Part of a small language model's weights.
Architecture: LayerNorm before each block, biases, tied embeddings.
Training: a variant of Muon for these matrices, 1007M tokens, 7683 steps.
Each number is 128 + 24 x the weight over its row's rms, rounded and kept within 0 to 255. Layers, rows and columns count from 0. Numbers have three digits each. The size before them is the row's rms in percent of the matrix's.

# layer 6 attention output (transposed), 768x768, rms 0.496, rows 680-756, columns 48-95
100:099098157098120149113091115126128135127152172083115131101129102169078145142114128147150123127129104107102127103132094130167102189096134110095114
094:108107140141171107142134159105154134125174137118112143101119101122118106133118078170134172161121106121141085141135146085142141147110151134133138
091:184125104109100143120138145122149101134165149124099164088154167129127137111099120138151165104104132132103106114128151132118129139138156129118110
106:080136146160105147118153164131105170146111150121088167133134097103143105147120130111088141116127095110112116148178141116173158139106163129145140
093:206115111119089095108093122141088122150088113170130175133123155129162119150119145128151125100126133104145149094133143140149112119140121175114084
095:138111156114178152116139076118128128099138159104142110101154143142125125147079145140137116117123100130115116128095168109122128160133118092141085
096:143119114105105123106134134108123118122103126138155117096099077143175133130121149127149145187154187129101105118107132102095131110126116083161143
095:117145166112105144102135144141103105130121168127079099132151132120100143108080092142103117131115132126132117103144142115116143175134094092131178
102:113129121143170124117126148097159117175100149165131144113115135128133122143094139149182134185115130093140099072095146143139101154174132173132139
098:113112135122098139178125175122128108159111118136102124124127186121111093111110139141098124148166154089088171087119096125091128136122114090147156
097:167111130179119073142126062105144153165134163133108058111101130145142134111127163121198111137141142105092097172088135135151124126150145140121107
096:115126122100123134123136121129118150107109154122149126107120131070120140085145133104168126144148164111137124153154103126098086113156118099111117
106:130120107132115128111156181088127095125113132156094135119133143153122194130148158115127124106108116097125148132135154079151135098111140132119131
100:126163087137149147109127126150071160114138139112144136127137109163136162141123158122128125144183158147157101135160118121098145120121131143102082
094:135119127165136119133122129150106102148134114108101113138162183131128151146123161117121076131104126102167120104180108103111119114162125123166121
101:133117125119094095163149119161100126137134106156139088098159172105049107116085087126129127111140141138138067116152094175151127115093115137165152
097:145115109108147150122152124144112101119136118112138159086126095101153156100148109073118100178134093122090137145126134153148135132151114113093153
098:122126134170156116138132124136171151111148146153085125121124142133167122089140127116117127138129164151129120172092152123135107121150118149137115
097:167094182189128113135131103082098149137120145137143126173155125130151177115098144107126169103145184106152137122151139117138120158177130109109178
101:126115094110118118147146137094124117139104152120150137121112129143129120137153121152139149106085167090099118113182139116129130136164134120154146
103:131085126104093169077135138151120167103089125120097133134158106139113167166156141114138138082115104106113151104093119159161188107076101163099119
093:121105138099080132184148126174094149110125132124085118129096132099156140143133139140155113094150174144108140161147138104138088159130159114124165
097:109100121126131135104090149131116132148120148158090107153142111071130101098094065066097109143123129136146159106107110111136136095125165123145145
098:157093108126124126155144142123119103102094110129106144144124085121120140114157111154098093122123167086149150110114136133125129121102127125164099
096:148107126106130101136082157127108171148133132166090089143134101136108113137108115149132128134148087171147176103133121120143122114132101138112154
096:101103095127160116111101156140148127121111121081110158133134124112156112094124142119139093119111094123129101140142170128106137144161178148095153
093:126135111166135130112120151134172136099134158145149166140141133107133117156133122130142147139114104149100165092125155166144113161091163120152116
094:155102128133133128124141113168141159106110131133128131113158096102119100120160160107102140125149108176145097084141138139111138122156122157092130
099:120098130169135167120138155139107173100106140163092141114128125121170119082133149141086135154135118130112115137103121102148113139126134156170129
092:142111132133146154169155114139147148108115161178135090136129146171121127112162177126128109118142177155115091108184134141173114090135099146141125
093:137116163130096123129106101152131135158152140114142122123189177093139153093173117111114117143106150103080131119088141104117104131137143129143128
094:112090140128128141121108120142156150097139135083160133107145124118122131111112133147125121145178133111106132097128152153153121124162125113135086
089:125105098133118125159120164155139105111134134147117129086116159066133115150157121092159153102119174097150071119123149153081116107086150123147163
094:095102126089147116125158122105109139139168132147161120145162140160106120136176094160104134160109123148128121110113131156103125104103148126140126
090:075113123113130166133149096112132130118135150147085119124134146166131120109126105198119133156117089122167135134108103149109122105141143127129157
092:110149105145150084155096116109166138117095184203163158088128114165127109109137100099115141122110124121122141103082158141087145140126160074098149
093:110151118103069139128132113142139130152129147170163122116141120127106125169156139142107100182092121090089141156116154114146109159137143132179100
093:121104154147143133142072126133148141146118104124142100107126180151169120126088080138113151089170133148149140160111117126169132064131145094164138
094:160104155145116125107134159126157092113110105094117108092150056090122137152131153126136090168119122145115108145148132154131102174128113113128120
093:128088079098128061078091111148157159106126138113123105098089174101103128105102121125159151074128128099147136152125142090185125142105116104119198
093:118077184150131121168136104111127133092115099132173112133174134132143100092155177146154150090129105150098136176094116122107119116115137160192141
096:110111159094146121152176150163122122103158168129184112128126153092124115126121163123121143117129125138168151167149078133172151126130149129148100
096:152131139114108111103134149121122125181140112161122149141159130148123092156121189116130105129096120119170144115097148135117119143157140122100125
094:116102134170072143107130121143132123128143163152129114129094146094155143145154125142126118095120173108137162103105145146182151138125126132161103
093:107102160161086104132136122118150132174105149178161147128098130178143140133129132092109133138091086136150091146122113097131155090059107157157134
093:086102106141068091107116114142124119137131083179143151173101118122142120112178126124147166138103128138127143103118151092142137116105103182161124
089:172090098147160141122097139128137172090143127132117117147161120144152125126097098082163173103130094126185081136139128125129217109159150127165161
092:167109110174139148096095140139125121056118107155107113156140113186142154157128151122166110106113112118158163149140108128136121168133125154075108
095:148128134103137116124155111123130125134152150130158144156103081145148112139127092153142125170109141164131138132155116134116131142124114114118146
098:149125098127125120140112163062144122107074152173083100089136100129177126094128125128113111140123112107135083094143096156140098107137095149132101
093:138156109149115086102072161138173119087123129126093112158117129119146086154157141101134165152127104122106074122113128121113123121111138132120092
097:154119116147127138125131127138116133130118148134074135101167104094072141114117102158106107123121130116152143099101160116143125087152111116122137
095:097119139138135111118104142123137136124138149125134136143123126131129122143130135132133114167118133117134137108082109102132162133102134099107150
093:190082156111134119132108132114101128127124123159142139139096141142136167107119150107095143110125117119100112137134124114115170126094112157141082
097:072154115148110128118093140070129137152146133145139141130155083181156113146119119062112125139144168084135114146147152134110149131148124140169113
093:126130125118158115186141098144147144075146122121122126139119115131084140157095126158149117157075160135114125180130126133124152124135106144122140
089:152080142114112160131156116126128124132125158144102096121114148107154112143163105111113145144166136171153141092159141098172144147144108126162132
092:124146137135141117140135142174127128145120139178097126148152141119145149143104173148135137105131125113148170103112175162147116143102111129108139
101:102158115158152125101085140177128111120105101134118129084138182107091154121156162098176107085145108120158141138113091140110165134109148151087163
095:106125148142102149081105136099125118168142139128114120098118133114123117135094101093114147103089153112125124082144140119130156135146110137124115
093:124102144142139141171162153120129101102104138099124101113159092084097100104110152108127120096180114128121096098117084103139123098088163119107096
094:146095129161152110131119136076118128107114129174089145133151132106153118133132125146090163113170121135120150098163104163063110081140107114130110
095:147132131120122083086129112202122136093144114144095131103134096163141128101178134160109116099148105145119124146156108124124086174124132117130137
093:152181140152110102108150170104110126096120111149115143170095153105112110111145144142157130139075142119149121120122081089141062136106135121143148
097:114146143109106132149148167123103143110128100125181125157119110135137142148113118083091104083126124151139135139111142134146077116132108146123133
100:143158156108119157131159114137113113116144136140143101101115138142120149097116141157085111108112131132128149094146128151122156104143122074124119
100:096131146128103132128116063063147125094093134164082123122093156097112088131176094088100131140113093131152137149150068110101099073150106135123143
094:150153158115138099181102145141166108088132098114118100115088158146107128092157138131134142132158140141108105121118164115110087171131164126168107
095:165150114192163162132140108133129116158110129093154105107137129161109143133101083101080121139130120115129119150152121152150146127117146165129142
094:131121160133112111106160120129119107109132122132137106129150116148115139087094124114086140115129090175150109115134124118169137130146136070108138
095:147159146101148141121134147119120105137129125140109128131139116120085108102138145107132139089096116135123103170127135115140092121113180120147153
096:147096135109179121109173119129141166144151152164152141120089150113177101127109128133112181147143119113160152105126166079162069120134145119158110
093:150127085138168166130094163109116160114149120191150137165143125100121137189063155151114183127133124131125123113114098114129165138145120132121141
095:123154137108122126127118166089103136115148126097172114135137141144125119166146135189108123144096133132134125110092107068090147118152121115178108
093:112105132151120169099100158105096103135123157157150118133132135150160175143143121163116128168182118119180188133107110123187088133131116149086136
097:099116149075116140126138122104141150132168110158139144153060132174162128135144157143142113094120091100116122106090140096126112095146115112124115
095:124112125140149145103152158109130107120090127153156115108146104095131133143118090107143102150130137132141093101158087114112105150118118170105093
# layer 6 attention value, 768x768, rms 0.135, rows 681-757, columns 48-95
095:152134150133124131107122130164159101105104133140138093145127145161149149129122161084135129127126092141150139116107133158171125104160145171100080
088:098116143147112146137152132141128128130110110151147119139136134122121111094125164069187101167166092141120132137137123152083173145141120104114158
099:154102102118161103112137173122149129122151137106162084137123136133112145119113126125098102121121130144136148062120119118073122134177158095162126
100:066155105148160139143110128120151098107152132093121149148143093176107158130160122177146157128115152163101136115169129099105121113146114183153164
096:166095113108096090148111141121128130128127132188137118110120152113108105129138119100094081103158122153128152135165118151123144151157124151094174
096:134122106099146124095148167116120131128126124088118176124143125132135117202115110142114112147124132100153101147140144138156146135122096154120115
095:128133109157154122154096121122157114134153116129152120090105118109126107180137174138144131181147128129163112116185114091182156102143122154096149
102:167142138118101124104133156130091161133154104134117117135118111110114155135135085119099133125163104154151103157155143158101145101107076100105075
096:163153154122129105111101120101112109119104093147087140153141092120157138118126129073117138149082107142138146147146138107139114149171166139164091
097:118131206091104088118128139165161110135121100109162161170154101140109111161115119139101140112120079187178097145165111118125124122087129108100111
100:142187118074157152125151125077153128139139142107105133126107111145125125145169134136082122137073144146085138140107165095087170087103126149143151
096:108119146119130106096089127180129188127128119145150119145136121136118127122083132167145152148171102134133160128163106118109125132137132090138122
098:138106156114102152148159117124150121123128148153157115111127159127145100083147091134157142126141099128113119152098115165123089138086077141148159
093:136123168125144087147111131126124176120109100083184134107138100134140104145118085090114132116168111114113100138120153151145143112135135156121101
098:121144138096155152138085106145117113144113140096116129133116099164203144176176159148127168136141120156101175143129138073084101139189112123126113
095:095142120123150108137169129104141156137094114112120104159136116117109107183123124173144123115144093120148113107173089102095137129098149152116121
095:113155118107117114134078133134121081096158115159146117126140158159150147139127107122142110145166107156141140128151124157114102160154133127154142
094:107146124125134134115129189143149115135152078094093128119074091130115101147139131162127112130107098117139098118173176168139152131068138103119111
100:149126113119101118128103107127138141131135106105119126130171161149101070107151114091112132125164127144144099163110165170116090173081120131110094
100:141185127152174119122113129124173112120146055138160086124133137152134101119128145118107183165093134116143103098178152126143056114149103118160144
096:132122138137106128066114134104166102151112099112167167100190138136129140070133135116083112174142125148107142098157165125132144124131120111114102
095:139154065165117176127125140108117149124112105147095157131122134169125150171151138175156124120123137121128155106116098126093096089105138116133132
096:105160108116118131164145129158173132134129125063159106148150114137149134124144127101157143127163130153109145152119155120161153159107173146114160
107:120134157132142156155132075105136085129149105098153157111099158079138132104120125144122090137151136126143071150103156148099115120112170119164138
104:132161144131090118146106098133123138128112122125133120126130125151085150124114104163155174111115144112144117148153122124130103137072081137170140
099:121159121090125146139126147120164181114126134120097093097101152122101147106136147117119116106142143122129115128113092105138139122089082151098155
099:104121137092122127141109118118096147157165145141140159137132160142125165168098121147158124110124123113110157177146103138116138138110131117176117
107:133129129123120122125131128112138084126153097152184101147130101106070153134123133106163100130131133116110114134123110108101123114110137162117096
102:135115138117125142088101159149084169121188128091129147122092107118143117115102095152121134077102082119121131122098120119081138156153164138133099
104:128158087100129143137172168131138139138136126136118101151079122169111109153091112138120133093126110119143144105165076104145156141121132104092108
104:140136124104166101143123103144130130142087099165108107137126128131118152157191111123124154117099128127132120137112098133122129161105133136109157
103:149116100134140150092158112101131128124091140112176111163115129182107114131142152157132092136123122146112188144092069085167153138169135071079123
102:159138143164096078141135134119133124106133110095102108115135120092133116129096142109126098104181109089115160150159148114133112130137084119133129
103:193175113105127109123121139114126133111148142146183140144134095104117101121127184089148129091204128127118130126145139115137127147103138143100122
105:127120145147091128100135119101068123151142098082049119183141106108132137122133134161092105122140124120138152148161086136161160106119108186154131
103:134110165133140108139087128144089147090122123113109131140083137130132154108121095110138157089128116160178117106134136100150186107131105138134149
104:127119105133139137134180125109115140109150144143114143112139096094092136102179130166149106141103123093106112093163151139118126110134122163105115
107:106140123071137112141168102140107151139128146121150133143135191139105122113117094102137139143115180087146125150130112133121161094194099165163125
104:151163175158136148162191133085093097145116116130107140106167096145148129162116146093105120163133130144127151124119133143089126135136158172116118
105:160151091091131110082127167127125123108140168170127122109111117106120141156111090087120124159123120125175111105127127150142124161126107120119137
106:118112117197105130107109120137154126145087105138066200111128102138136123120105133114142129150157127126127127129129159141097109171112118116154148
108:102098108128152096144101138157146127111168125119110127165105114102131171100145104124130116107140141135093122155150145154169131113137120106152104
102:131154138105190135115117111127143126109097097100115102150153130132148098128091137143126153129127103130090083134150142123099115093126162125103151
104:136171155102143113104125100120111115101176142108112107112119132080104131131157112151169103094145174130106138126128121115142119131169125094128102
100:171140168128146119155137121133123129148130157131145140148139110161115126127104132105175108106156132118149115170117118168130114130135126063082110
098:109145139109105109136194096107141080214106154166144114117142127111105141120122135122122094109158122110086146154131152142158046139096121156131120
103:105143150117104090149133152097154145171135135139138180107089102103157090109132135159143141143159155104114123112116155110146127077129167096155145
105:112159193126140106126123126110126108140095095108091128119144164101128169128174163151121132091142120091121129127094144103134108107140110165096106
105:134121156131171132115139108168115142150160087089156176154128180121141140159115151156139132145132134125103159147113146120147124112129133140162151
100:133111182102117113163164123141090140143139132111157097101158125137150171121107109146135159119132103143113180111160109141123141155166124128133142
106:096143161102148166146115168143155087130133120138177144166121141125147137135115108063138131105138098124107118163170138186095084157128158132118155
105:144121123124110138123163128117132128146131114097136088155136113123120116123127117128111113118134082136164142154179161143112126127122102147147135
102:099154131122132148163105101128116126114164127126114181152138122121144091148135104150157140150112141095140138109115120139106098113144122119135140
108:178128101139136132123163139121110147129136162133116135129111146107142142116144129173154123142123105098104121100075116114158120118094121132095129
105:134137127148125139124112159105142131153095118151120143142113152134156119109179133162121142150169106140147146082133094127152123159123122126147167
104:099168118115150123124127132123089173133129093152154092172129087151102143123110130135139110101121121065116131136137124183115100094139139141090125
102:142117111107111120162112100139154148098141120094161161109102151137129136148133084060127119127152174138081113155145114147117175097123168122175114
108:156094143136122144149171120091129127142141151179154134160112064128142114161116096163095137177130152143125076133169146151093127129176103120178093
103:160163123128144146163139164153133081077159107103136121114124117144144110116128152135140100143186113141141131138160129146154109107108144118119104
101:149137114099116144128098092136099148122152102183120151131142136144142156161116102141102160180066141142157138122133133174121119125181088093176138
103:112122121095125134133125156152117115158145141129190157153135125111126122133124109105145097155122153109138094152106128109178135146142159139109128
101:122103142168101173156096114074131121162117159133179133091112178147127128142093125111143142138096101152134108154091127100108151086145136151166170
100:124100144128151160158114082135117119137095113144116119089183110140127115165149149131129145144141139098103147129113180157131152116153143149140098
104:156095141132128102125104095130131148168127140149098085112120105126127131126150128175121132159142142115122159137115104121110164151127113092158151
110:117091099125173103158155121154118127147104101096090146107117117135116106158136133080155116141150111111125101170106149129133134128112184129155137
104:140131128127155143125104142154098066172170097123212161163142105135168176126077118154134102088157159085120126142127156174151172165155149105138090
109:095090120118120151130139128124059154135136132138168116170139121099143134151099137118118117117135125137165135118129132128115154081141093161103168
103:107085126081111085105102148115091153093170137169115117138135081119126136120125143160135159132096158153145135127098169131128103126156131081103105
104:122152085142126137159121105109147137138144126113129150132122164142106104138133132135169117158110165139114115154109113162123124110105148165113109
102:106083126127107128131153105132120138086133132076147129115137114140142126143087111112113145168193135147105164104075123183142165129124109159125134
104:132138168128066172130132110126130095105102137073142161130149131137060132127168129116150092142115138133109151106127127150114155174057147144067126
103:097141172115081115118118092159140142109068162099105129105131155137146131065137106126130095109118123121139155169132146152120084149144109121122137
103:132121112130115133119140082141140109122113153154100119141075133128146118082110076094136137178147101116120156149137132160189110136104147134081130
103:153134142105144124191158103137114166133133104124118117142124134112099090124129108084147113098095141123137098144134162130130140118151128142164069
101:127121070184103097114139137144108047152104125117125099098147138121138126116112139098153122150120169155147141137150113142129139126124096122112153
104:140135142144111122125064156124150164102157140138109096156139202110126130098138138138150120121121078128152140117116144138111137122128097133153117
105:160142127151073148199134175152135086160139145112112113115135139135117093101108122157129092104154129172127149113127108093102163112090133118148117
# layer 6 attention query, 768x768, rms 0.158, rows 704-767, columns 48-95
095:137134130161098168138091120142186074101135109102145116121123099132104169076145170122155122100149148145133146124169118120125115093150089141110108
102:085114115043156119113139129101160114156119118144123094152108141099146154100146114144106091147097139090141105117110162174128141107061118124127121
100:108098126125148097134138098134171084144084131122102110124149140149141156131155135141135135122130122169140139161143135122155073136131090145091133
093:117128142102092161140081125130168147098103140160120122099108090101144144114104112115125113117112157140117138146129086143131115165108142154137164
102:076152116132092142147163092155136118134111170141174106127124123100130134105107102082153134157109082106151152162145132128168165127120116084122147
099:106117074131116153148121082118117166106127168117132131123156124129129133144097140125098168122144143128137071104161159127113123146123107099137115
098:124069147138112127170119159136148094098105140118103131145166116142119190111160160127117124127098151139162101143120107123110110172130130133106126
100:140115130146095115141168123129113137144120110126134141142114096167162136147136146126158141130096100110129188119176138093141117194145147148108090
100:168101107111120085124134136113108126123189113076114127113154111121122136132125124076093104119104125141122104180099150146126151134137141143113124
099:101118126114095157150137095110110130118083108140136152170123103134134113135096115181123138132149045089130117144149107107102150127090076108121128
099:131112118127070106129086177132149135120148119102132151124171126100106109143127086091119183133134155148140143098128113114132121102130123124159113
101:158131121070155135149121111150122127100158140151145154108111121089133103082151167141130092129149177115111156103144136130097084162126105128139111
100:123124132114109144133120106155165087132100175103140096113180136136136055164143130117155153096102121125127160093148126087130121129131115128090159
094:139170144100119117148107124129116147126122131139118133143107090129135110128147141148147116147084159164124196108146086128130168181106136092187102
100:126133096129180149146096137053146124096097118171127165134159117106172081140162085151149112135143147093178142189154174105138135142133089145146080
099:121114116120146145138127122122150107195139119163098107163138091133184160143077119110112105096123116080136128154136076126166131137115152141134121
099:131138118152075144112157122127160139119139127116112121110095130102108150128136128163133091154151105150163129080116135147113121137099176161161115
100:145151094113114118098153136130170143106134116132177111100117100112108107130134138159115170119153093139135130141160115127090130135140124134128145
097:145122139138142148135115129125159151119134175163110098126134153120157141109087130141103133117110167124135111144102125112092148148081129146129179
096:084104170121131165156145139156128136148153123136115147134112160130131156142148127129142135129143166099145148114163129178107133125096115145168136
101:081132060127128097135115090164133138141154152122088166107139119120119114114162110128099124090139153145150117133146153122119133162124163099093114
101:108142124136174133106127117171140135128127115093141113174107115125115133155101078155108138094093129127147121151094127134128104156106132161140126
101:154142163109075109148135124126145163134139137194194112119106118147128135115157114135166110134134148115156119075115134154126070145128166148127150
103:159145106181132147114145148132115149144165130117174145151151118147113136116133126124146110114143112139139168162142123104152144126118133089140109
100:154075147092115136153108114110140130107112124103111125105136091140172158076143121096129139195124116139124142144145119107182124112145083103121110
099:103148127128037124142124135102110136144137067106116177148117176127123172117141105156162167148090165113100094129158173117145110114112099127130140
101:131148116124109105120142149116147109129140104177153102125092128138149123150155149139099143085085121116094187121136118167154130114107123136134133
100:142113116148116121080090093107154163093138149133102116130160127132146120146118107165128122106131104148141124128137112107100120129142115141094162
097:097130093140119170142110090114123112158123134110128165106154115162147114129141127110122137097120097133135199124132130138186127161141110115169114
100:071143173145136151111105147126107106101139131175171110107094135087121130101188127109127093112139147082112119082111135170161116097081110084099145
101:133113114151148192129135135133141148093177162152112128126096107102164134091145131124158129112148089135124119160163113152137122144166071143161121
099:155123085079124156116158124142139116165098120136113118104140132167108108143120098140153130111078134147127095109101147111121115116114124137155105
094:116109110128149101103152113103116134088126127099137108137204092151129128112144113142124116149122118113156130126105159107134124183134106164119137
098:065130149128127112150177101107134125165117115120074118099109141155155125130158108103090141115108149173075116112145177126121163099129153124124101
101:134149130157094143134141131155128157129164150106134100142112122126156114103119145133139117139142112095138090129139090108118175109148133109120180
102:147141099159122095110159149137141138132123109133156114088137151129142084137134152105143131107125181120123124165125112122140154115098106091147152
101:143109144132087139081161112113111117150163137104118111158120124144156176105120130149144111143149116147123102130106137116109115133124128143137111
100:137163139166152150149119101132105126111166141102155113150129173186119135093132136101151136132127127110145079154093104127135159162142124121099150
098:100168126118165125132166140178114137107097117090089078111117131116108124157141135153162121105133168150107132120171112115146100129108108136058120
100:103128134191149146135121177161174124127122158140109141146127134075111183119157128124140162124159143095082124071116122102107121163162161149158151
100:132111162116105136092140152087082117086092166130157097157140102094107136120139128109117137069142128078152110137123098059154107165084134117143088
104:139119159155137130168138111049198095116102114084159129114116177110115107159143144126103171139127164098120170108139163136121111114111137177106124
096:134144156112137131130134135158140182109121152136134130061092092119101116142145126144128139148142145086163121149115099171109130136119155112122088
103:085165113166137138129135129134117154185128137138155141157149180154142117121117107114134121163124135097116152144139130124125112120136121145146153
099:135089130147135123113128055138116111155150159111131119182131121072138154153099103127121136111128134148152160111118152166122150131125117121147158
097:104134154201126114156118143151149154094124128109155151142131109112174168139118140058107145158130142137095130155138144185109155136047102120124153
103:091158140130142138112139112142144117120160142123127130132145111152121073096144125136158154090098119099134126139121083118108128104155171119127131
100:117110156136118154106160156155107128151131127192131139143115157152112139137103092113104174127180082124116072106131109140130121133152144111123105
099:135118134131094106156137102135119159101128110098151153127127142156098180113124088096115116105108072159128104135154140139135123124138133139114111
099:103157126133121134124163115105146112106148157135137118091124117162142096102112154174137152096132141124129122165111085090147150149146106103070165
099:159141125113084102130123173105168122118116142120156146115146125102104135113150093128131105159124111127162102167157105136116115090080115117126176
102:123151119095073087156134159113099107150124125164124122177113108101131130129107116128109113122119121100132189125108147109114152155079111150103144
100:146117143127124168116182151138160158084131136135160116134113105115163136090138127142101134120182129141145085182137114159160124089096121129114091
097:151109108061138141091133136185139080120104114114087119135148120116145132129096145146154144140112133113145130120130148111128149112091115098136146
097:136173129120115164132154097135148138157160110148116113150148084122122116111128147156135116124108133116145167124186155103191104157157111126146147
103:177119095135138159132160130108171117121131137193117151149137151136151127110107115096098097143177123100186101133119129157128115110138108130133129
100:109134120101164135128133107133139121134094122130136131092138114116144104138136187144100103093147150140111152137138101167123145122125099147114134
101:171124096121126145124141130096125191133107135113090144114158151122153148162157156135101099120104151139161156139097121131127127130106135111104163
100:129121121139118100110147114105111142090098092142134144134145154087116125112125084072126124156133109089130137099179127158130148146118087117097141
102:105138133173091103125142150131112143136138126113126123153120138151176161128117118088108170127148116142147129153088136097109083157121122144163147
100:152142133077141135120121138139119121133134126126102111143110108119110120139141152142174107123131113134106148127102117127169108175107094102125124
097:105138130127144131149144131113122125108132107119096156095117099119157160128145142117095163125115144158133111094098153137146128114136169116164122
094:101127113106136146112136076134130121127145154145128152133126137153127159136142112125132119110220089138141147108131147145103086220137138143118119
106:119100118108100108137131076143105109106103093162160159118125098143135126144121112111147139144080119119142110104142151140117107128157152133143123
# layer 6 attention key, 768x768, rms 0.152, rows 704-767, columns 48-95
102:099160165110126115118117119167177114141130136116150119140073110154137114152152105155151182095113097157111131114160089129128133129137151108140144
102:172129093104125151167100100131122122120144181118154172111180104123128112131144119128107149107101134117144175141091098129146203111146129099120116
103:163142142098129051129135145115182096149113084120122092159142135140193143116110158097128153158096152142100109128140108140145142129140104122098106
094:095125157140177135075139146126147128144153143136089106149149133149142122139127153141124152152112123128130137117079099143141140127085135170118090
103:106112135142107121139110177129152175126160152136179107116134137153120118112146156131116100100125136138132121146119146087135109076107130140130154
100:096155135185075123134125134128102110089135112117065124147121147128125101133100119104148128126161134111155105162115135141140146145131158101118158
103:117123109105114097105094167161173129131159133157121160131104136131124111117146076144128150140128124135061110144081116148147113159125118129119138
102:150175120109144087106087135147138132140090117091137119147108142144077153105129158114147136118112159165095127107149147117142147145166149126098143
099:101116109095129070130104112114165122131116078095113106144131086130122140144171157114178126115118121119139121141127169137109115074157171106101103
098:111107090187107167089106174122111125100133143121133164105110150136115080111138117142121127118126137147124117123108140111154148107121143140133106
099:157115103191159144145138136127147103159096152166096138129125122120128136123136112101135150136107138140117130104156145124132108139173149159128122
102:095108150123119143092138161111152114118117116130107142125143131108133118137108159104121096151156131112159152077136140107122092151127108154172111
102:113119120151150086137140115187146124078123122138161153060111140130118148091085106106086119117156119099159141113141113063145107171149138141168154
098:102131145117187140152166106130120078154134099170119142123153161135146101114144121140141133119131113079131101123159127140089120118136128153145076
101:150096141085117115144111142103086122160116128151129095160133095077103133112126163116133099127160148138120091116089167153186156158071144134158118
096:160092170072096140070152108124141139114098166173119115128119129126099174137132121127094140109115135137125102175172089137167142091155187190153141
097:180117143134121142123098128124103155135147108132181106154127101132127122101132121115122121126105133134130165132113122169128087126151140102117132
104:111124155149150122142104132100144141123092139107154102158119118119093113121136152120134142125117155147138171117158113124113130125126114069105104
097:101138091120150103144161087123096111150149085161127122162141139156068160153150078110122134125103136140158146126126139150132134132158055117150141
098:136145131130138148144121133108100141137153155106145128119117129147144125115133139159150145099153111153094150153119152090123114151154177093093139
100:113148146116163126100116115137192111151170120119121127131117137099122161142104124106118152163087151120131148110098104145082148140090118112107143
100:172153109127106113102138146128126125154145082074157114131102104105089169159117111105115157115139124155149129119113147102178112115121102164142156
102:133140149093132159116148170116129124137130162130103102109049138130132124113120178141148142113152139132125140146123083125133128175108163144145140
107:101110110157103106127121149189128103148146128146166138116131113087107105112075081118129148128116122156120129100129132149111149122105110128166112
101:134124128100061107121129136146129139147110180104118120116094101165159079133128109171142134129118148151106101121116152127136143153123131122165110
098:112113129160092132115089143103144162143159143147098098091132130139127169110140181084116123141113123129087093151115129134187083134118115102138122
104:134120131126107140156115133081186166102122144146083120091096113134146111130116124103168116159122122069129111157138139148153135147110100103180164
098:079114119130112131129107124148118141111146112118139129166097089187077141143118131122125112146133134112142070113135110138107128146115140116128138
101:111090133157163068128156104124107148150147131141121119133138162132144147127143125143147141121141139136100145119100179181119139158153110082083146
104:138125146114122138144122157083168084123097129127138137146092188092069126143150146162084103082128170118087157082113111085120122140097156124102086
102:103171087117136107176141136101115123145165119147149115153093125138102115159138159125100173127167137122146090149095134157150164113119087140133137
098:166104128138167119131135134127129155175137165137120115119052112160152127104116141095145116150100131129138149138156110155113161120129156130135136
099:128143110157129142127111133131150177129100122102179077099096140102142106150120107143141111146135108154164094115090141144179101110122129085098080
097:102113111135120174176129146090125136134079152117103132094154113097157114120175136119125160133136148146087117144091116107138099134129138114137132
101:192144135133117086129165118094115123155134125119102131130065114164115100146080094158155129116092165163152118078127147170128153135140161122143134
100:112092157092133172120185118136086115157125116168142166127117169119142138137152178119165127157113146130154107147118120144183171139108121148183142
097:112135136105152145127161125144117134112145134086133137143096111148103140096125098154106126160114140181146118092145153134109185100133126113108119
103:138118102127130141088164150116127147112167102121195117119092148106139146141136092120171130142157165094166197137132121115120115120115182096154134
095:165137147144154138129139101117135109128129087128139113116096107150083121127079125135138126132098161112136171097093131106116121125086158141129098
102:078128126130122110112126172128110121109105129116118110153103153085118134112106117121124097094144154127138170086162088126126134147129129115153139
100:140127151199148129122124168146126140113110150109154120150098104076073133129106100129137117142152155118127157139111130098132130153125154105127125
104:119131128113107101111172112131139068154092108134120132141110134133107165135109105148142159133129138131090132123110113114117119125137161130148145
099:105135110121086153170117127163123131139143163141095163142158133135113161110117141136108108146123140126133141119136103119130103108090151164147096
104:150106092132092114134102141141127134122098138132143130109116137077128133132097157181084100156116124136111132115136174152174105182135079116103103
100:089115131114168121113146120116139128142096167126144127093111109161141121129126141156135128126133131131170097110153134140137103098171107136117098
102:177111153121115150140154134140126129166098062113110138109089133155106156106161073140128103098151104097142190189140173133138108106125179111091124
101:101143121156148140084122147118116084110123110111113139149158128136067125105081143119107139136129147113110117112123110068116129159157092155086119
099:127192143178135133107127141195142159117072157133159137111102139144134103126102134089140147098134114132122126149134139102127115095137117155141161
102:125206152158109119110166133111154127156134133125105074136142127095137170132143141124083169099098107140078119152124102110168137140107097116130177
096:134142126124194126137109111099126079117090095095157148107100098160137114108138126158119160127149128145152107105118128113128158126111152130112107
102:110143148120120115136093121153131124116118116131111137112138124120108177137128114105106145158168115132173138228096133123112131122127100146117121
107:152121116135133148109150091132133144118148110132109155210134128095147097128110075119084152118147147129119152190126087146128083108115124109165136
105:114122121122124156147079117117129148145103134161133172092104163108165086082140150134110115125133116121102122118089163129143098109075141079088084
103:167134131152102135123141150152136172161162154090128156138129144126090128124134123140135102168105131119169134136099140095146105105096119079103107
093:083139131146126121164151110154134116091144126192177135143156135136131159119151102186128097155119151101124143116167102098099123113156141111134121
109:160134153114109121140152110110099147169119110127111111156106072147168132181081197094109118148158143127139114098110149130139171141093109105103104
105:150105136140124155161155138117104105125126127136079191085152109111192151150148069120103138134158128148167120114130116156105129102111144138118094
098:110118125114107154089130102116156085125132140173127127096114118140164158099134119112182178149109174111143124156150125159139171101085117123132150
106:131138154148111111117102125172132151151136179157132146113144089134123115124162149183169087144120122127134144163121137118167098122135100120168142
100:146151095100105106141129115110191120081143142115159142126116146137147103130150105120112107130141156134165111129171141101153116125126098158125128
103:128137097065119100135108158117148122110134131156098137160144126090133097164168129117156165132141102124094167117133100130125075123124140130095164
101:099169124127105142132171176120161127129155098155116174129121155128140116102125076109145126130090087119125090132136130155110111134095136125188148
101:136136173127132093148096133115099129114148155113132140109151126121128119117108134116086143159124113138108164156170168152158113111136159132095131
105:142131147169155145133141134143133130157128155092130128127153104138143141105134127106087174111129141161103089148157121125115103118135115115163131